Weights of a small GPT-style language model, trained from scratch on English Wikipedia: MLP 256 SwiGLU, 8545 steps.
Each number is 128 + 24 x the weight over its row's rms, rounded and kept within 0 to 255. Layers, rows and columns count from 0. The size above them is the row's rms in percent of the matrix's.

# layer 9 attention query, 96x96, rms 0.198, rows 0-31, columns 32-63
size [ 88 109  74  84  74  95  98 123 100  74 112  63 102  86 126 129 110 110 124  97 109  88 161 119  91  94  87 103  95 112 103 161]
[[147 115 129 110  77 196  84 128 166 124 132 170 136 148  99 151 127 138 132 103  83 135 116 126 117  78 123 159 112 135 114 137]
 [123 143 139 167 105 115 127 129 137  85 118 167 116 143 170 132 112 126 125 133  99 109 145 126  98 158 133 103 134 122 170 155]
 [109 144 113 125 155 139  91 140 101 108 102 111  77 122 145 164 161 156 141 106 128 118  97 113 114 107  83 117 110 116 134 148]
 [144 153  92 137 171 136 135 122 117  97 126 130 150 115 144 125 133 178 139 131  81 122 145 118 102 107 127 135  91  96 142  97]
 [141 158 115 144 132 122 154 108 113  99 141 153 127 139 139 159 134 155 107 116 151 126 137 128 135 149 125  87 139 137 118 158]
 [115 129 166 132 143 152 143 138 159 116 124 141 120 188 126 157 147 146 108 142  87 137 119 114 110 110 159 116 140 115 117 119]
 [115 110 144 134  85 151 111  60 114 125 136 133 107 157 150 155 121  89  97 128 157 174 111  85 159 128 120 105 133 112 133 145]
 [138 141 113 132  94 121 148 149 112 123 166 105 113 123 126  86 118 111 155 139 119 170 156 104 139 146 153 126 127 133 198 110]
 [110 123 116 100 151 150 103 139 142 127 205 164 114 138 108 150 110  78 102 103 125  83 150 105 106  98 130 100 127 154 121 150]
 [129 119  95 116  88 113 142 102 162 144  70 122 110  76 146 119 138 157 141 113 107 162  96 130 149 150 109 136 137 108 134  94]
 [178 160 131 164 119 106 142 161 118 136  91 148  88 110 133 107 125 148 137 152 123 147 141  93 155 142 128  88 116 131 152  89]
 [148 131 133 128 123  68 145 165 114 164 132 129 126 122 145 104 142  83  98 171 135 144 108 159 160 154 200 162 133 202 136 113]
 [ 79  84 156 104 110 142 142  98 160 158 113 138 106 131 122 113 145 103  99 132 155 158 112 126 106 136 151 140 112 185 140 154]
 [125  95 120 107 126 127 168 130 146 107 149  99  99 158  95 180 125 171 103 134  74 115  72 145 104 142 140 152  96 125 133 138]
 [105 168 122 116 135 135 126 144 153 149 103 121 118 143 145 129 156 167 108 139 142 104 136 135  97 138 113 106  97 173  97 136]
 [166 125 124 158 146  80 140 129  82  91 145 138 124 103 145 148 110 112 159 161 106 126 110 139 118 137 104 115 146 134 118 122]
 [165 143 130 119 107 134 164 119  98 130 109 133 132 170 136 124 153 146  85 170 156 149 140 137 128 138 131 116 115 173 122 139]
 [204 137 148 154 186 149 182 122 126 147 171 136 145  97 116 145 129  92  99 125 143 117 144 112 153 108 130 103 111  84 138 128]
 [122 152 123 117 180 121 150 153  97 114 121 158  78 130 133 142 124 140 128 116 103 132  86 119 125 147 126 118 120 123 141 171]
 [121  95 172 153 102 135 131  89 155 132 127 165  93 143 158 162  96 155 110 166  98 163 134 104 109 183 131 123 129 173  82 135]
 [155 134 145 152 148 111  97 167 125 133 156 127 137  80 137 162 113 117 157  87  96 119 125 128 148 126 134 157 115 116  85 119]
 [176 127 105 139 123 104 117  99 127 117 111 115 145 143 142 152 140 134 129 137 194  99 156  88 137 115 107 132 123 145 123  87]
 [140 128 174 108 124 129 104 172 183 142  98  78 136 132 123 130 145 147  89 125 121 109 143 174 107 149 113 132 117 153 120 119]
 [171 122 161 110 119 176 127 141 156 104 144 169 138 151 132 134 130 102 118 108  83 119 148 140 176 137 118 171  83 112 173 119]
 [152 172 153 141 138 123 147 114 133 122 121 146 113  82 140 120 134 139 125 116 111 149 137  86 152 150 126 139  88  85 145 122]
 [142 116 162 132  84 114 131 117 128 134 128 127 131 143 136  93 133  94 119 150 127 205 128 118 144 134 149 137 134 138 145 115]
 [145 107 150 132  93  96 119 151 111  82 135 145 147 117 121 121 157 102 100 112 107 171  83 127 156 142 124 127  70 149 140 148]
 [121 135 169 133 119 116 124 110 108 169  83 102 101 101 135 108 138 110 140 121 108 175  97 130 159 114 105 124 127 114  86 118]
 [158 136 171 121 105 151 105 125 140 160 139 134 120  98  94 105 116  88 156 105 115 168 123  92 161  79  70 135 101 132 171 129]
 [115 150 122 108 195 147 122 173 156 115 143 142 130 148 124  93 160 150 114 159 110  93 117 138 117  96 119 148 109 103 139 175]
 [163 126 125 159 124 117 156 156 132 106 112 125 102  99 157 144 154 170 136 106 134 137 142 121 143 157 131 101 136  94  98 106]
 [104 161  88 127 111 166 135 124 119 116 129 164 121 122 128 106 135 147 161 135 123 109 138  86 140 107 120  94 141 109 137 140]]
# layer 9 attention key, 96x96, rms 0.19, rows 0-31, columns 32-63
size [ 89 102  67 115  74  97 106 103 105  72  69  71 101  78 134  99 130 112  97  99 110  99  86 101  97 118  99 115 103 107  93 108]
[[ 92 177 124 147 146 116 142 117 122 139 141 139 127 117 195 126 113 152 139 160 172 122 146 151 115 142 119  85 149  98 148 138]
 [141 154 103 125 164 140 129 127 172 149 171 122 151 114 130 100 147 141 107 138 155 137 116  98 103  79  89 170 135 107  92 146]
 [179 129 147 148 102 138 110 162 161 125 126 127  92 141 118 135 182 142  97 149 126 134 114 101 150 105 126 133 175  85 149 150]
 [140 130 133 150 124 159 118 161 185 108  90 143  98  99 151 135 192 124 111 154 127 105  89 124 119 119  99 161 119 106 131 169]
 [116 112 137 140 143 124  81 136 150 109 101  96 126 116 132 149 131 112 169 122 147 109 121 140  88  81 103 103  86 123 124 149]
 [178 118 152 120 180 140 127 125 142 140 112 121 167 150 124 127 119 146  93 133 175 128 118 139 141 140 137 149 173 131 124 123]
 [143 152 156 147 100 138 124  98 112  99 124 157  90 145 171 138 111  91 123 100 145 147  79  83 177 152 105 109 102 150 150 140]
 [ 80 116  93 119 143 148 126 147 114 148 109 132 140 112 123  73 108 116 127 139 132  97 123 113 171  99 156 143 101 125 155 144]
 [104 136 166 137 113 125 123  73  80 106 103 118  97 108 157 141  51 115 142 125 130 138 121 145 103 179 175  80 114 156 135 132]
 [162 154 113 155 164 156 112 166 154 134 137 108 121  96 131 154 126 136  99 169 114 117 145 126 121 133  57 132 119  99 142 116]
 [164 124 140 174 118 158 130 141 165  97  95 141 139 106 151 114 149 152  86 154 115 125 137 100 142 139 122 126 121  96 141 138]
 [145 163 153 110 128 122 152  96 119 114  84 108  90 102 133 132 156 126 168 115 168 125 113 111 127 110  98 112  87 147 134 108]
 [121 117 127 110 137 145  93 104 152 159 106  88 117 129  83 164 139 110 153  89 173  94  86 112 108  81 114 102  84 132 132 114]
 [158 141 118 116 118 139 129 121 143 138 135 139 101 145 101 160 117 135 142 117 121 123 159 111  54 100 146 100 135 112 150 114]
 [105 120 131 110  97 143 143 124 158 156 121  96 152 143  80 122 155 128  95 147 140 162 116 131 120  98 154 146 129 153 115 131]
 [132 131 123 122 166 124 103 112 119 109  98 120 122 104 106 194 157 150 118 139  86  96 150 141  93 120  78 113  91 133 103 122]
 [128  87 117 110 122 112 159  97 114 146 114 112 139 159 110 134 160 105 106 131 140 178 108 117 128 112 160 148 122 162  86 142]
 [157 172 141 160 152 135 125  87 119 177 130 134  88 140 136 107 157 140 127 145 129 102 187  99 127 134  97 129 112 160 136  79]
 [126 100 143 109 164 141 126 144 141 142  94 127 141 141 130 126 138 178 102 129  92 113  76 133 101 128 118 140 112 130 125 130]
 [126  81 144 147  85 145 109  85 134 138 124 104 119  99 142 149 115 164 131 130 149 182  96 125 136 133 160 111 146 148 143 119]
 [150 115 170 168 114 122  99 169 144 146 108 119 146  81 144 126 120 151 129 111 119 102 158 152 155 149 142 124 117 102  74 132]
 [126 176 116 138 128 132 138 134 148 116  84 151 109 111 167 134 145 139 118 161 159 103 144  90 127 146 134 142 132 105 142  69]
 [109 125 133 138 127 120 121 169 149 150 134 109 153 133 121 109 140 106 143 135 154 125 116 148 136 142 135 124 162 121 107 110]
 [103 111 148 107 120 183 111 124 115 142 112 168 138 125 102  92 111 125 124 161 158 120 139 145 182 133 155 154 124  96 129 126]
 [139 172 146 161 141 130 133 168 137  89  90 144 103 113 147 112 121 189 101 176 127 105 140 153 146 168 106 115 117  89 157  95]
 [144 120 145 149 156 109 140 135  89  98 157 148 139 148 168 104  93 106 143 117 140 157  69 121 177 180 157  94 117 128 134 136]
 [131 121 143 126  98 118 118 141 127  97  79 121 146 112 103 114 149 154 114 171 146 141 110 129 163 169 129 134 115 120 111 108]
 [160 120 184 133  86 111 142 107  67 124 128 137 104 116 125 151 153 140 145 129 130 171  96  94 137 125  94 100 104 143 102 131]
 [123 176 165 115 102 140 139 142 147 121 120 155 117  87 116 105 161 130 143 129 116 168 107 107 171  90  89 137  90 115 185 123]
 [115 121 110 143 185 147  98 125 120 151 152 118 135 132 111 186 122 125 102 112 143  84 138 165  95 125  95 134 103 129 100 176]
 [143 119 113 177 143 124 155 189 143  79 108 130 135 126 145 134 116 174 112 147 122 142 141 150 127 190 107 127 160 117 121 104]
 [139 104 121 105 137 167  91 133 143 136 123 113 139 119  90 166 156 105 114 104 107  99 112 140 109 101  98 149  90 145 106 159]]
# layer 9 attention value, 96x96, rms 0.171, rows 0-14, columns 32-63
size [128  96  86  96  93  97 106  87  99 102  87 113  90  96  94]
[[159 132 118 112 141 127 120 139 102 105 126 165 160 143  98 149 131 131 114 126 134 128 125 133 136 106 132 141 162 138 145 137]
 [ 93 156 140 151  91  90 140 107  90 127  91  98 116  82 168 104 128 117 155 122 155 164  91 137 134 180 131  83 131 145 114 103]
 [107 138 140 110 124 150 139 122 162 134 147 116 133 147 114 135 124 104 109 122 130 132 157 146 152  70  87 133 129  88 168 131]
 [159 125 152 137 139 153 135  88 117 143 127 120 134 150 155 160 111 102 149 156 153 101 142 144 122 135 127  85 171 122 118 118]
 [100 111 158  92 134 172 115 105 150 151 140  83 147 140  86 150 146  86 121 146 131 155 121 108 119  91  96 165 121 165 128 152]
 [174 105 147 144 157 147 139  93 111 130 143 132 100 131 153  77 128 168  92 106  97 144 124 143 116 107  96 119  87 130 148 152]
 [106 159 126 145 135  56 111 137 149 136 113  81  92  83 137 110  99 112 126 161 153 126 147 121 103 131  84 108 147 156 100 135]
 [115 149 115 160 128  84 121 129 107 104 116 144  98 124 163 110 127 140 179 123 136 114 103 137 148 163 152  88 122 118 138 106]
 [ 94 127 145 127 136 122  99 128 103 120  95 137  96  98 157 127  74 146 122 113 135 129 108 138 112 104 150  87 110 110  74  80]
 [ 87 122 122 106  94 140 109 141 151 162 133 120 128 163  93 163 171 126 130 124 134 140 121 147 112  96 131 142 153 152 116 161]
 [148 104 129 141 144  80 160 150 127 103 126 154 128 102 137 124 135 154 134 110 117 106 124  95 124 159 112 128 106 155 111 114]
 [146 129 124 108 116 110 102 119 143 123 127 110  88 138 126 102 107 151 160 125 133 112 137 106 114  93 123  74 132 121 112 104]
 [ 69 150 139 147 120 123 128 142 137 127 136 124  90 105 160  86 122 119 178  85 142 141  87 128 136 134 132 122 108 101 160 118]
 [158 126 121 112 125 145 103 140 158 159 132 126 143 145 109 178 135 102  86 170 109 116 132 120 134 107 124 167 143 133 119 139]
 [147 113 117 148 132 124 176 145 102 137 150 138 121 122 143  90 138  98 178 128 105 105 129 139 117 131 139 124 100 144 108 120]]
# layer 9 attention output (transposed), 96x96, rms 0.156, rows 0-13, columns 32-63
size [131  98  79 105  75 106 117  77  88  82  85 118  84  78]
[[133 148 146 138 119 151 137 142 125 172 176 118 117 114 115 166 131  81 110 135 103 166 114 130  99 140 122 144  97 159  72 131]
 [126 108 121 102 165 156 147 119 124 113 128 149 140 174 127 136 116 156 143 155 124  98 178 145  94  60 141 160 127 116 155 149]
 [133 126 101 115 127  90  99 181 108 138 107 116 114 146 139 110 157 116 118 148 149 144  78  92 113 139 145 154 174 152 107 124]
 [115 138  94 112 114 114 124 130 137  99 111 107  98 128 155  80 136 152 146 107 107 133 129 113 125 148 108 144  79  86 166 130]
 [100 110 125 123 129 118 114 178 115 135 116 119 129 119 133 110 160 108  97 154 172 118  74 122 131 115 142 139 173 137 122  97]
 [119 150 105 116 103 103 121 135 164 145 114 148 155 138 125 156  94 121 196 116 117 130 126 120 128 138 169 116 126 106 127 128]
 [118  77 139 137 120 195 112 116 134 132 101 131 138 142 150 122 153 136 145 118 140  94  96 125 129 105 154 144 123  80 164 119]
 [152 147 125 126 137 131 162  78 133 114 135 152 126 144 130 139  78 160 139 110  82 118 187 143 118 129 120 112  94 106 129 160]
 [143  94 129 138 105 143 188 106 162 126 182 116 126 123 140 107 136 116 165 106 134 107 161 152 122 126 122 112  93 109 150 171]
 [109 124 133 129 126 128 116 175 125 128 134  99 131 117 126 109 161  97 114 156 160 131  90  98 131 124 130 158 156 138 124  92]
 [133 133 131 126 146 161  99  71 122 120 110 131 143 139 111 149 138 135 118 116 129 130 150 154 169 110 145 116 121 112 135 137]
 [112 109 144 189 151 163 133  88 151 146 129 125 151 125 135 132 124 106 107 109 147 113 143 181 121 189 111 134 140 113 131 140]
 [149  90 119 138 128 107 152  98 145 114 115 147 153 148 143 133 115 170 134 126  98  91 152 183 146 130 158  98 127 126 102 151]
 [ 98 121 132 124 131 130 115 178 100 133 128 105 123 112 120  99 157 104 119 143 163 144  93 106 114 117 122 158 156 144 141 105]]